config.toml
d_model = 256
n_kv_head = 1
head_dim = 128
norm = "rmsnorm"
positions = "rope"
init_std_qkv = 0.05
final_lr_fraction = 0.1
Each number is 500 + 50 x the weight over the matrix's rms, rounded and kept within 0 to 999. Layers, rows and columns count from 0. Numbers have three digits each.

# gate: layer 3 MLP gate, 1280x256, rms 0.0986, rows 1-120, columns 160-191
# up: layer 3 MLP up, 1280x256, rms 0.0937, rows 1-120, columns 160-191
# down: layer 3 MLP down (transposed), 1280x256, rms 0.0823, rows 1-120, columns 160-191
gate1:438547435523499532551474471454467556511542556577594448434517595385455493501459492408500502519449
up1:496468547515523498556508549586537564462479479497458552532542443542507533458472388582578458540491
down1:529525516452511512463435549562529545510503471541493434470440501466432523538527504519502507372463
gate2:575561488480549389603563364620554517435420486493435647430495559708477397643490507609480382603567
up2:447487464559567371528492350513414566575432472459460649515479502541525569567614500488515365455543
down2:449491543557524435550508496531418494596397441491419492437520567445503511595529516519543493564578
gate3:478390595552494391519486486476467530517510536554600460464386534454546535629485543520483485505472
up3:486430557391562583533478491470535506514515570490494480486458479425425552518475438513541529470468
down3:484473534572560556427531435446493450482604510511503516608465510458491434553496497428490457529530
gate4:483542567466457595513384438489559528486480509559504518494473494604397486539511518405573396488514
up4:431459582529545519458500571453581506497436504505460473547493601540565404459423470504476477509522
down4:514590477498569530504545489602598514501521511444435450539522584540553484430564490426528517546419
gate5:406418450541486477547488484456579512524515509357506489491519461598571521473458598516536522622509
up5:414548432456546512569529552476461550513432536546452432518446427494552477509460494435482469506412
down5:550479493466489491548467542598445471516495511460522437492372569461474499582543459436457485475516
gate6:529490577475518536508452557495534534511535517518417498434524525486462455529584557508604489627569
up6:473534435595598548389514481476554463407418590378450545485459482500469510448459456525465559531501
down6:464509545427556520453453566517624496516462539458519555500463496521500459535448473504508493494544
gate7:439484503482433483472515456445521466518508451506549454552537605497542542511393512490547474500512
up7:484569481488552477527461563483487543350406510511539453507467483456511526495487509521509465625451
down7:423569575533494405417522555425499483487461488504509494519439579546471492499423468557486497393487
gate8:493518571431524546474463425432534452528473417488523615543502608537548410525442530524616385453495
up8:578460539466465485422432452569554534614466551463553428534404437401478506460456533463551465478501
down8:550535478520480507497545514532499625510434548500554481418459419494527464459530421509473526636531
gate9:446363578426468519556451537502499594450518461531501534519568517633486535556541492555502460478525
up9:586494462483549593505524607465537493548523509379480396448470511461569486467378558549489507523477
down9:548491607445462560485541443499615404468509478584453496448527479463451530571490515459497513563502
gate10:545484484510565538504458477567547513499465460465397549435469522520511524490426548556468475483498
up10:476591445448562491478429525522451557461470530459473486499540499485459480551490533427446482501612
down10:523460568531485432516484500502448500562544555524497513557514589495512552521503467432466487482469
gate11:506528365469489482490569459513512493526530548486509576538588502475505475455460457511427578498583
up11:535465499437473532386514513390526499566507519476498374433493415534504436566518527490422491462539
down11:530516447488538478593523525469451510520492476408511508575507458599560430587567450469612467447496
gate12:479512576406544593543583508485417520488495492428492423447595403602535511483495528555388486506621
up12:479475531515470505490461549382526479468577485561593526489544555525530473486573426429436517431451
down12:442519476444484479544490563484478489545488517535553504461514521550572464573542503466509443453590
gate13:536436571529481521520573475485588584370457411535565631459494565471523448564453484405481509512498
up13:456538466418449545493448436457549462467466436509542488515488515525501528525525543561505399512509
down13:494451445446461439470473533403543569441473521472406405536478466549523491518539461514466565557530
gate14:510391461418425508589485550505506467561500432472485569571526500377556456600492448504501446523494
up14:484455499504447480519531509494533519432489434546538535432436446453484547513507557374572549540445
down14:522573501535481530506433547491513515514464478492441472504444501527445463602457406478483524604506
gate15:574448558524564531553451446513556490548486487474467426427491487574439479464503529545532460507476
up15:508521534574470527526520518493504535525383569572530454511537496587481533511535517504457593542502
down15:526490538523435501481536513453539654495434566624529590373519473605434480451496437529403459468531
gate16:590430538506447527509529495524519513552535549527479565427491522586565515480545555450426460487515
up16:564534553486550421468464526530533557485515509570547448525475465494539578450549532568525576539551
down16:456499404497469519529640528649504581462484551518425507462506448506452492551372493544402500559607
gate17:465454458527480509553472478490454447461498515485562474454517476477472556430463463499472579517402
up17:455584536432433513489610493479451514540474379453496475625472489516490494555471510475518532477408
down17:483526456492537537381532477458491463468527557496490452524492480422552546483452492495457441405454
gate18:513557541514583475450535567498534452460430397456506582453550478558539477492514532484478571503500
up18:450559597539447481442480491596535564470464507542582527529485564576442551579498425477541554574447
down18:431558500600448472464518439492509484489496571543519486484459513519590478518577466535512521559474
gate19:560418528548507526522527495449501428529503452445489543530485523562541555455525517584479463432538
up19:420479483529545520490514520435513435543548497411472520528497479528584598481508518581535481438491
down19:460508481440564560484518469468585430496532482470533461472539490492489458473491487515376498434528
gate20:507427402498533504540508450544490548403518425518505468437553642517562560391554417516466425486537
up20:506539617554503516479586554404542516502409491490518531410466544407558500424473532457523393520419
down20:470485505408420518493398440548418545531512520484449533530418473469442452519541546458503506533405
gate21:454498471574481534519497475539451497536551581523562439514417427540526537483532485538465490537482
up21:523542470440655577466483516462502519538506474429531487567502479576570549514345535514634595544575
down21:421537544534393512461512465465547488479579416464558465419424516452422502589482431526585438488620
gate22:548544502618508475478420500530504571575488554499557617406500429451483458538497470499457486477524
up22:602414465505510579478433527396441465493514642457459503469514498539550415503516547581666478588559
down22:421426466425483463455500507510340442522529525493481571473518404503531476504440567537501494467527
gate23:547447548455523557546477402478481547486470505508571535524454570487468477522593662454464472524536
up23:507438513417537497475474441479605444518477515521488594448529564350563477582521484493437525558511
down23:451491405512541567584397499502421526481533583544577464626566545529460463562492471463469416539530
gate24:503389517516534511561534483512601408486445596520446566471498367476560479420462474572457413498477
up24:497481513426520581464480517525400515573541505502531423499446510512599594478520535494477512487480
down24:544428529544405386477580430439497493459590449434574529496650507519459483449506457543462477425603
gate25:472557548613513496524482573548419511490480606506562581493492446530558416515431464471384434529506
up25:501501552488443554422509441539480465443501555552530489564574504500491567591518570470431471459541
down25:572501451517443569533517466470432505486475497476461585552474458541434540461435456492500494575446
gate26:503518500513423472464559534528510479595469522468541413527513477518605494510525508512553526490428
up26:561447473455479564488571472427535521486511480456521495513505522404418544519415435454580566483473
down26:510457497535573531560556462479628492464498504493546509528534553456483486499477543488444477401468
gate27:546539493556489490560512429529468531452479474482506568489525507505588523628510483485543506511543
up27:503504546497396440538499520457527434512511369374483461473494570512478465465428489455396527577366
down27:432484468475516466490501474491666533495567449464531492535530484581491482476534501385495604541460
gate28:575609540629433458509523587522550432511460492451498604349554465521517562583508560522513516488485
up28:599515427499528420380469431503557455530463508480592536386387482472499465518533451530567394469542
down28:534589559571506519478436506484526512461381518481479527571537523496525497565542467520441534421442
gate29:547472526476496493426460584581481428430460441458514531550508468556444480543468524529493497530488
up29:420576533558431536488489512491486473524436554436529458399495477500504464463524506465545532466540
down29:501580548405514483553548388450361532527469592454437589614564528586524518616529480548519477617453
gate30:494498486517510600535572436495461521481510497475528417565412586486454492465498443554438520427572
up30:486451574512558498463466458492593483485487394523485439464536490539537505490517467537488500540448
down30:536495482500510552546555459469489489448496460521524472593421508527503503421481516442476537492437
gate31:575484583611465397490480575474410479550456524480643439459555536575461557521500472454540428505527
up31:490428571428541474574524489482523476484479487463446504503495444397437552526558615557547568477528
down31:443560558457499345529415477448581585503534459499521500525479446519485479506485525557433548525482
gate32:481490489448583513480504423451516455458485539405513444545583543517485524561514491516526596503586
up32:547427454510562541576404603538568402447479501472530530513579561417517505510451453512591552585498
down32:517588441451534423442460464516539426629500498439550552465520471537439549424565595486506501592525
gate33:524529465547437462433447537535531417472450487438437504489467473577492517538466521507473453473500
up33:490511476379452424508567411507464514512466589483548446544508395494468408410439509466442477515441
down33:453522535507472414479557604497483515435453459505512453514491469545475497465495483579471519551549
gate34:435525523533543517552462632525505478542567593514546484541437406498438536450511430545497483495435
up34:430431478494559457582465521454496577496437503481527536527516542581403560519491485543466534579504
down34:445503422528461473443554505479550381507522439577499455469476449461521466488460574577530503483535
gate35:626595511494533456529437596561587494496459458519399515502468505506501496464573544478479522500559
up35:483510562477475522529547479513526526427414452558534563404526505417388418529404478499472495382549
down35:481341480546545506578489573542378560468484513508558508522467473414524460553559482498482540471485
gate36:523435492489563457464464585590500465527524467568464403485513445435480521499483509517460496538487
up36:468561471477470457549474535483439584486477574477489566574444530562405513455523500479518531442586
down36:475496491585496445550475500561571420490519526466429608445536485549548534432531513590535521524545
gate37:566522485491505525530501451375613603408430428509565479491426514507552433595421497629470422482482
up37:408488493538475438508429526575442585463619499529526440470485486477630523555362514494410465486392
down37:607492548461493510492478514447525564497560516516503525541522487493474545511488514526587480550488
gate38:450525459502491466481570533475453446504515560488464567553427519550449499453415563569516461548538
up38:478475514537517580512405597634546597447539536521534446564504501515533569535638422489449524516484
down38:492439442514506368472481481515485505496454531465551489533451468457367553471550547481494566533483
gate39:526495499525455435627421501454414539470559460433513553461531434461569536477487518539604443515376
up39:473529499491513567509592507571505440561494460574501476549494545574523497510552464455379504552487
down39:532527479606556512536487531505338501537515591502526432469521506512562508462480471520499477513567
gate40:537430506582480627430538540496451454525573510456563515481470477495513526468511537558521449457444
up40:431491509492580441459457500473415471511468505618399432562444478489497582478565562444514576415480
down40:423497467439460505458521535453487420458474485447496484450552636452514569581497516509414471507468
gate41:489565434465536540563475497584484592515562472491522584469516519457522480470478519552504415559519
up41:552536484539513491633557570490530496464540506381512575530591489496436573535316472505522513484498
down41:590465540531472528507473400505451509549576424501545428421480547538445554478470538479512528492529
gate42:447496474494517441532451603434541434449541495521495476519493499501488514560504550488387618556528
up42:472476597470527459532537499493510525486517553536464489498537528508519528570540454423559590510456
down42:549502513474502479445496484488342492540587529450489445545506522555506512455420474564518548434631
gate43:468398517437554421518461484423455382502499465419535409554528561590473445578522489513434435471538
up43:507557526557425491385527586577438518585482538558469514515529519510543422538542529418501547481413
down43:532554478483526454477515592472481554525517532578532541429461508386545541438538567508609438415486
gate44:519529543463543406581510439515520577493492473468417528533481487544412494515556423512506496442549
up44:518633473522542476432487422512490501476482491513488464605571429522455528524535523517510529491469
down44:449508492484547483568533418505395501489499460570522550549574507522427541521410461512403437569437
gate45:570505553524443474455477479463500445463525465534497488465447542445497478497553606491474476519601
up45:453495534539492517597505425483477522462391512478511523453596568531534514474508490547468432433505
down45:546456470598432461552455466588452591486460521454529505396488488514481494545512545494485450507475
gate46:509473423517492455504513547430459581441575455501475430509552438553511447449483479521450539456437
up46:465505537497529563428470547478470464545499559484391559515476547492545561575447501420411523506435
down46:501479492520489522614474492480497503582453591504386514439561432541486526439433483415540667512527
gate47:538522509581512567542547451538527468508582494381460568546547569582540465518498490454564453490421
up47:462512524575589526572514534472531428466524481475561480404599492419515509500483450540538463506570
down47:437537493535509480474391525514470522485476530581509473506532483519465540560570552607506518472392
gate48:469467563524456570431544536524543480450567539491467551493519512527478520547489376520498453573422
up48:423506428517487474475474632492489532405447453482554493499490547398565566477541551527449518522415
down48:492510476463512541464481573531513460508458332513474544476481396416458499494450486545462439417520
gate49:514488509547475466499498430486612548481511637456521603490387597549597448473535504482513490501433
up49:481437453540482564540564554531408457364469518505518519486529451565514460426445546459536460516517
down49:518506561507532500510449462424675500513550425496474427517388579609505532408437480455466461444498
gate50:469560536494472445398575514426453448554470501514525425392465493503479508557517448580591489579543
up50:423503559388538465476463557540458552572469477475523436478326495454491479542513531386588489535466
down50:470514572455418428438437553463469472487489465410544496487441490473480487504447477480584373472466
gate51:511443476525462509466545473629475614559465369495489535419489494530556457450480463557447537490451
up51:541468546541495406530486567443455478451502471540529486489555559562536540499521489519594450466615
down51:500466453514447571492535551603555506530476431477471531403512580510506481469503469515517434489521
gate52:495398607506444548505491470500472515565471493527574514526531534597538554538600461486537390532388
up52:511636467500516509473479499508510510454476583550463438414501470460505557487431472492529472502562
down52:516467536458423511543463521533549515448541530481378498511518479510470540540455425543559498548512
gate53:532556474496522519472513520432536426453479553490492500587494601407460584547562503620508457530449
up53:520470575478498510401604477511546530392458455562436547464408441476488530397513440485457501522519
down53:547581463517476570514450505462506544556548460474440535437548571573622514522438466390524406558521
gate54:551439471600394450556532505566458534556508535514542432485462637607504526504494546497440371544555
up54:483424529464495483453509493487561560489449519506495450488406508522544483503476540397473485485546
down54:482447463434555459444495494508481487487454523506577470503546523461520548554482552437447567535517
gate55:527440513474423419562496541438518557523549495420532523461590553555517518514532535475411490492461
up55:525493566465498556437499493598468488507452388598483495484450585461557490470471501507457479481540
down55:556471564488519439507459625412550604449563451513491498489486488532451432524479568529344416502491
gate56:466563500529566522529543524606596477509492504611521504498517491445466460444449532504476479565530
up56:518504470534390516531491509478437541480526612568413591429505525492497484529504537514564447539447
down56:483496447591556496484463507495580541458484539559392457503478470551513460438512435561462551546533
gate57:500535514449516497530510474553501434576475518529538494488516538518506514505519579508489526603520
up57:390524483502522478602423567485445533426494493601463558497569526554494461547550541491478571500497
down57:525538478525484497505490411486507412552411489593560510444568514496437505500358430555465555440483
gate58:432520569561562396450506528503469500519520534536525495531354502448519521474524490490455442470522
up58:479548514416504421420528490574555460438464503590462484583533520507459592534619501566521445594561
down58:468538533458482432474599491517533498548594549485558527518475460568453658602547459484591469513553
gate59:431442485581444525407448476501504438525469497571516481529458524567480555520388530583532408473493
up59:434456447483447511548487480475495487513536425543485515604550555530522491473534445509477502457544
down59:488468435469475515488592458500472488491524469437592524517507460520558540501439528528510457466478
gate60:523500524544555461465512499551523448517516513521458487544440447503570511530492420527512536488470
up60:384507443551533516486396481488469506419530571529544508474532524510516572495438524461479501458542
down60:503411466459457477530509438570545487495541444461462531558450575522492531559479412478503463523427
gate61:462557484585485490522507498421508479584576543538589515428480452452553565579453502535548457428438
up61:386539515368511412515443495585435506487613525487398516436408556441556441476549457537446486459472
down61:579419493493457440531516504472406537514438537569527529563433463517613535472447548433502529457475
gate62:647398493515483505472471586499477493488554510630514460534422538522385457465447449551509439502588
up62:468501461573388514565518442564419527535461583532367442427506530545470548548547478568381494367575
down62:522451545442494637559502543546630523496425549444495429489481503524522540473515468480492464526461
gate63:540557562526410448557520494502460493508493573492454481558498480487532509558484435528520503560511
up63:425477483544551598580522432460515413502499516564535572489508573519409467543434452469532452543644
down63:543434562386651500556556494464596453519562500500565523530625561531570495447501512447483534527611
gate64:477566561493559596528520504482554481531547477485511469531510482407470439533534444399493467521477
up64:484487533536467454512496435528560553520531481477467461471495587495496508614450506552498451532454
down64:507565533484513477539459573545515472520451453485498593540544525434505626444507475516510455512466
gate65:480500524507515572404477453469474493501518482513486406479551441470451594590397473540501447533445
up65:510503424461495435543649542490455476544538533456514462591381492388483547487460468499510433520456
down65:344490533472548509539424422471501535369403566493518591581616440425476518464512521538512440476531
gate66:512396485523396570418451533599458526471565583529527571488479523557538490524553521636518467548416
up66:449499436514509490565540617487492538569548503513464427487505601467479459499485566508536430472474
down66:458474509468620545543484595555532540525485546497440464564588486482447546454533523454542513528462
gate67:452472445527548471461563658489518440513521501461475457424420546597623615442509558586494557476507
up67:450556497550455394507468511439453434446519545432466432547506491558523476559527475516582475453436
down67:403561414488515595513477517540379483497463459555529490546500444624450514510554494483649456455515
gate68:542490455620579435509539586503480341508506477494417431478521587517462573541482558501525468539539
up68:515401494367622495482550557427468494469430472537512365531539456390464467450386510461497559526480
down68:547497481412524496479560510484630478509538542356603448483452458452546520461515493552534411499399
gate69:475483528555592489392443514541530542437570494515446506548539562504487545501454529523458466490553
up69:460567498525401564526540549529539587558470494517460549428518475432491468467545509565543512517424
down69:411536548448377477425515491514464481511564459513516522487498520525537462581476512502518452500436
gate70:490562521455452521449484514466468494464512510412561486524507448447515546527565432501576453537582
up70:492614497467538578473412560551529435547475398496542515559438573469504513518538463454523579524551
down70:514517503528436506546455524496539289507376530546647582563470479478504478515521457478568496500572
gate71:469454456465474574433488458469468495435514476525453499469457452499492511480514407484485518438488
up71:532469535553489496460550580438497569501569586452453530503570519492450420533457479516574474533474
down71:461546471364592531584514508436545466501545505500529506475487540476496490529469433501520525494466
gate72:497529583432496461478515443510497454491491467581488451504522524527432474493515455430493486479528
up72:433466495499535506487447534470536601594560554431601498495416540475498460523617431546438545510465
down72:549541554506479520522511504570502478452463487477393515476510497585561522501484535525555434496541
gate73:581551469474442552406469420518485529545552489419487444480535495525563515497532469512516476550485
up73:499499529512496528529479556448476462520418551538521451468512531516479531454502508570505540498469
down73:380437461566539591547454560483622492569585526501423505473565493555479530487444544500553481585504
gate74:484552505536486570508528530506530474505496496451497486452581532585555427558522544416438541499546
up74:569503520448490441466486472468518492480617516549576570578578473562453499419578633553581498490488
down74:495477507510516488524504521477497516583609409558562534451524545433565512622500556450559474455560
gate75:512546545470465462570461477592500547554524418536485473565483492462550403487517516469516425491495
up75:510500436504605467576446577440504492520526410610517462494524517547523511556498476554474585476453
down75:470566480456567475499491540406532579547541500536491688475557517566445478393487493475467399601439
gate76:449433461584392417518510487495603469508368538473511582422550566504453552479597558524489379565510
up76:458549614481478455455571498634530572553535459520503442486373512609589445599489534497585570529566
down76:477570528481580521476504422553392442464462512474450525515481541435558612449527520457588422573506
gate77:563481515581452409570420569484465563540552495420582513542537483539457522493454501514491448512485
up77:532600450476470493457458490457462437546510575564495466435384515494565533494417481480532544496453
down77:478577444507559495449573559468618479448502480424531527524347531593586499533530514516504516574409
gate78:465531537493570449443561533527444478553505540449445468493505528584548525472425606546507560528435
up78:448468474511546429476454474517550425550522523544520477454495554493440504440534439537551511481433
down78:539519492524428470598505559524489411572507470489429621442498452519463420517411470512480561460526
gate79:477521453523519531433588430541499419503574462503540466559540558516562479487447580488489476571489
up79:559454526441452613499365574620485413519478485488406414442466531419544568472433545443462549456524
down79:480504521555456479420488410597465549435515600413419506490477586472455513494535474442487482501517
gate80:527459461462521464519449499506458475553497476433627559459638533404458470564498521505501560556507
up80:500610645517535458541556448472509556515536472486540495480463684558482542441472487521535532513499
down80:563600586514527458547493408522528520525545585478601624532497594459584476508525515509495462545493
gate81:452465519615521509511515414500550603525523523504493536486502581501421503510486463573548490550522
up81:501544419454552453553506463434575443472496404491549472544526445494477533543411430532562394552469
down81:513481463483471462485468485500521525458393534572517475427557520444453375460532539588578487498482
gate82:553424478558493508515586410544529615541426527513611595528472470493487479448458525505458500570526
up82:467573508478550425529421488491520585551421512493414513475613463504499512507513486448491538588538
down82:591509545508557540471520543551545577517568497443490468450576407544483484549647545527528528466490
gate83:556482414502502540485516616537529461583592405526470487583549548508538490470552543464492506545572
up83:513553587461446531485522497534524451564421471395445549538391500431483386461560483482528433473582
down83:392466487525483453547455502535442542456520570417590506506512483473441407501472519437487432497450
gate84:438510545552512496526517543531550466498523413473566491448450461496475465455484495478494390464500
up84:475419498459433482513459498499435522474488448520538568549473470436565540457430528469409472411446
down84:587472435504442517500498525600569484445495625467454570584488489505426462465415489448455521582478
gate85:510492479530560441512596525528520556466552442492485487519499605468489533492518471568526543477524
up85:498575585462454532443563485534502618469438524508400577558540621577501452443386463360557470558577
down85:512518563404549527592446547410641426553554605416503448545543485519533446506464481589505505477583
gate86:539516495582552494585558510451508529514556521460504453615620530477558560556422606480427464497571
up86:518462454486490554522511560453474522545541575512641474552447488464502577495461490595451520535500
down86:435443485437566499481444506420488554516487522559535439438606417518340418512480434526437504484442
gate87:560601521531488538548525421445548466447421439467480513432565514505508516506552445467530505457484
up87:510527416453549430575478486469425438496429634551557524519491608520565488464599512478362477502500
down87:524496434507424588494518561512537478488449528553483499421522547487458471478443517470491564474572
gate88:579478517517550588492514502511519489494497523500503448531503534452539487441522448557463543468492
up88:503535433482530520528439508496499490481535485448446441433396560594527437497510542464516486505508
down88:469577531502445445527529455601514549567529488517502464482577489571442604452511550488392476533532
gate89:531571419563462499498482514458479509440574519548475586441579482480504470508488584514486540523476
up89:419508559471505521447521506611542424530444446456569513568507489446427511574518583550573512541574
down89:545575439509459530510579477520543518634468504486498516431509426543508520577415507526492502470578
gate90:451449539456497510552516539431542493591486518543482484474454455447603457474495538544508544516521
up90:443522562478564522469544431505428459522526501613542442531475535462577478390519507570526565460533
down90:486547574477517501504480490512522479578502485487628549465495551570499338475556479511560572496390
gate91:459453429554521531545510442442604433475527446452490562433495479496580466563474483497541435506525
up91:508559559466516553377474464532574442423434514484482528431523546492555512557545424520513573493469
down91:494537499557491563458488423403574477467424519540484437485480566507512473538466347516545547459504
gate92:534455490466418446458518546593556497429438442627492537435482539574555551457549479586529536468499
up92:473456467549528505529538560580407601550480578505530632542543455558466530412472575552467520411549
down92:461428442439445572465531446473508499592431540481523552462592569524475451513526440471460630488472
gate93:539532539525475500458452497519447489560468492457499508641470475418514519530447476576538430475537
up93:487507474543593412564513495545519534473473583433414502531561478491490477480474432570573461437453
down93:489474457485459480523519458518577594410499531525438519502610427528457511468426528583527487553536
gate94:476549495498494496511506495477471553515470564532551417492618549554525471525570442491539438503568
up94:557586526453518484550493501464506530540506525556406497491475608518522440467500477466465533455441
down94:528476445500579496531441598422473497486518525536476464534478429521456392544474500554479551524609
gate95:519544514484503516531525521451545520588546498551562591418520573490532419545517530408487502442492
up95:528539485564510512487523466527435503424516499489507498558503484474519564421495481515512485510482
down95:529493480581525471412527490472379498539562553442484541443503556526575484570495461521645485463542
gate96:547471505474565625582451566535528426522543507567493583523500527576488612508519543490510413524585
up96:555572493472486553463531555480443405455524493465436589516477552434480594461345550482575507458451
down96:553510543588633431498427555521462529478572429500488454439510542464404500435559471468548461466580
gate97:503470563435418484526559495457535505490433441512566476519467508503392417542535559501571538529546
up97:530433546472529503523397453491561426533493527515528502470538519534509442444367529555527490529461
down97:463586526452506426497505550543458400532436400471457521542464445487416520571520499512512481570493
gate98:539487504464518541519470513426497521482482526461511570496483553552532570421382484443542452449498
up98:551535499505517475564416537538483393401576480584486608434443486504610511564502483487489611494493
down98:571562448551493430427485517530348465515480598567507567520416559574545480488522433538521504529497
gate99:445471507507497505468512464474516437497542479530439523459488465579494444508483494448515484503467
up99:528433547519472599483515450520513437635535541495521484518540577552463374461458536577554589589542
down99:580536417448484452509518529430514519416573445504463489481468500494566490520522356529491492544486
gate100:589528562519530426491508430422587433490528510455499511510562609576513484480523392506476564526527
up100:452477401451519544543628498494309438534491488449517462527521453414528446464509498473523508461512
down100:457383528535514446447526460484680455509459454463510431530582548542479555551564388617507479509504
gate101:541416522536440439497538470462592445534471492438520524482467538449605556503453603428507396476525
up101:475569453531518432533598587461515568432473496540493467585480410490511463530494521523433497466511
down101:473458524508512541527547561496573539456445506524485537434567527448436408564460418515473398594459
gate102:460493419486499553552544479440458451504428567441574572555461468549491446464577569559455460513521
up102:497559527502453543478528580511515450556551584504523461504505426555615522557429554588501475585535
down102:489529513548487515450547482404378500507571538452552516525534513479434570470512527540541475491516
gate103:506501478532492424476506547463554484553484537498568440435510539527506508464472534486490431505491
up103:478507583519435540424607601516487548444542427546409581552481545540442463485537489518432444565432
down103:548449612475495518448487524521518467507482470405467510457439480586641572411542480489510471564529
gate104:519515492535511538432567433496483478479528464498469397512466503521499541464518518506507469482523
up104:606553558526570461585482421564526523483510593490455512548482443504546444464492558502473562559475
down104:434524572539531417517505413477544603538521495489571393525431498544439477401572496501428507507455
gate105:498438515485430538552509486518515446594588537497456493510557504449456525511481593558532496449557
up105:471533490494448578381441522511501506531493559506537541523416452559494497571505456438569511499504
down105:481537462467492467445570569538525522455400502381532472491471471471582578617510501517590515456568
gate106:487426427494490619616465564504456521500390464556499450465527497488584471571463537523423510531499
up106:458374463580540502497506486396440439484476477555548476528450502516461492495568554526515444433600
down106:441428548517433480486464492468445487544456537576425539598478495531563529552566492461515533406482
gate107:370535455516441523452461492518460546462490502574467470440518473525474554547535477526535497510490
up107:453454548501405615524452564468556418476489518510545563519437504533484443564507528433457522505446
down107:505587519464559437561503525490614469459572564438430494487443435515598478494441533460610537485419
gate108:443519537549505483514488472509443459531503493524451549409540469516455517551570481529443474538478
up108:602453465550470481556501449474531474522524507463444427567511456486530440562471559549407492504521
down108:531540469526416466503518463514397457536432524439406524468516525467445516503558526560476500511441
gate109:482478485527481410484453499444479451500585452564456508466484499456597513505512427470433457474440
up109:516451440601529539441588442506576494482481547495483484505483470439402590560526443538346513498494
down109:600502478485579558495529570543598504487488467453513480602521488568453526540451664564572471532488
gate110:543492518519540462454540463563596487499399533595565430502513546542553432554456449439465429597562
up110:492516521498523465419472492595491469554491462540461551451483492431526462504480503521452546564513
down110:508542459495491450515536461455477504432471504529566607483546499543449545428444506562501510565620
gate111:492481541515528504502582455538431567467451482501520527606475629553460471590521485593534517578539
up111:549530559454457486583428525518549498500535566443510457421464489447510490386512572532512503602505
down111:514542527465461516416491469646574491559502549539521495542448542430485394525463502402500534489471
gate112:467507567484511456470463525477481472498595510544488476476513475577496553552563536426527520472557
up112:546458305407515510457453487499463447606588537429462501477396537467435572463580477565530427474480
down112:501573514409478521490546491506530540540487496532450530494552409413463505453567538492498399500565
gate113:486541526489509485444448472494480570581498618547478565496556464482512486471568479550520422505547
up113:440615545458467539521511468537470587482570479516459462520543410453439462503510511471425446494431
down113:514480489523585545489486540545585564564522498480495500513533455499497438485563573468463525573550
gate114:621490426487541480538455438411503442440476515391400450487467433470485516471457460600471419469525
up114:501494466460519483528490394523491492391538551459469447485511585491469500535490529459461517486498
down114:505582409529533571550509549474374511507480455542409417519424420564423461448510465460446466414478
gate115:487471503456426415508534458448511499515526415515526597516495525450571390461519543517488507527519
up115:463453488483459471411538482417431449451440466493477457482553543519579558473557565448550510488491
down115:444440540467473467447411490525543471468462481505460445523551507558555539528425394427461452526564
gate116:471474471504474506505499520534613422482678475505524571567500510570539463480533596528486494507447
up116:448572469637553483499604561469467487530427513566574531518455438551556475513495471542459498451514
down116:471431590529516446475456531547528530524506469553584528485575452460435452442520548547500529572412
gate117:534493539516517485520422570484470414548430468466469503482469495541480449577574586515469552550511
up117:484526461390505469561505547580541515611472520460525510467418559514433481417486451472539418603473
down117:545496494539439424569429550509465596475459552532475521559567553434443512517485486583483526542526
gate118:446489556570423484484476500560559472635518470573531501522439497457413533573527441434484453417532
up118:558518539524488483350507468455555555500625575422566431473442592344497556544470527420534460440554
down118:545469599461463511540529508429495532461523535421462468498528466445571452549503432490559509467545
gate119:536458486497512536454443473487460499474517451488484518440404545490502472446476494476523461515445
up119:390524453510461572527539478527519523505474519497447461531452460382441456479584529611501426569549
down119:525515495472459514493472509575469517499509424441464531460579461537489500480556460432580485525504
gate120:468569535545501515429495570427480493507499452512527404450541461523444402582469393595501501464496
up120:489486461482516466464430520566464474522468487526556484469470602422507494543500502496412546536516
down120:536496482563561498532566575409481525494533477443502487502497495522500506523582466538460438517518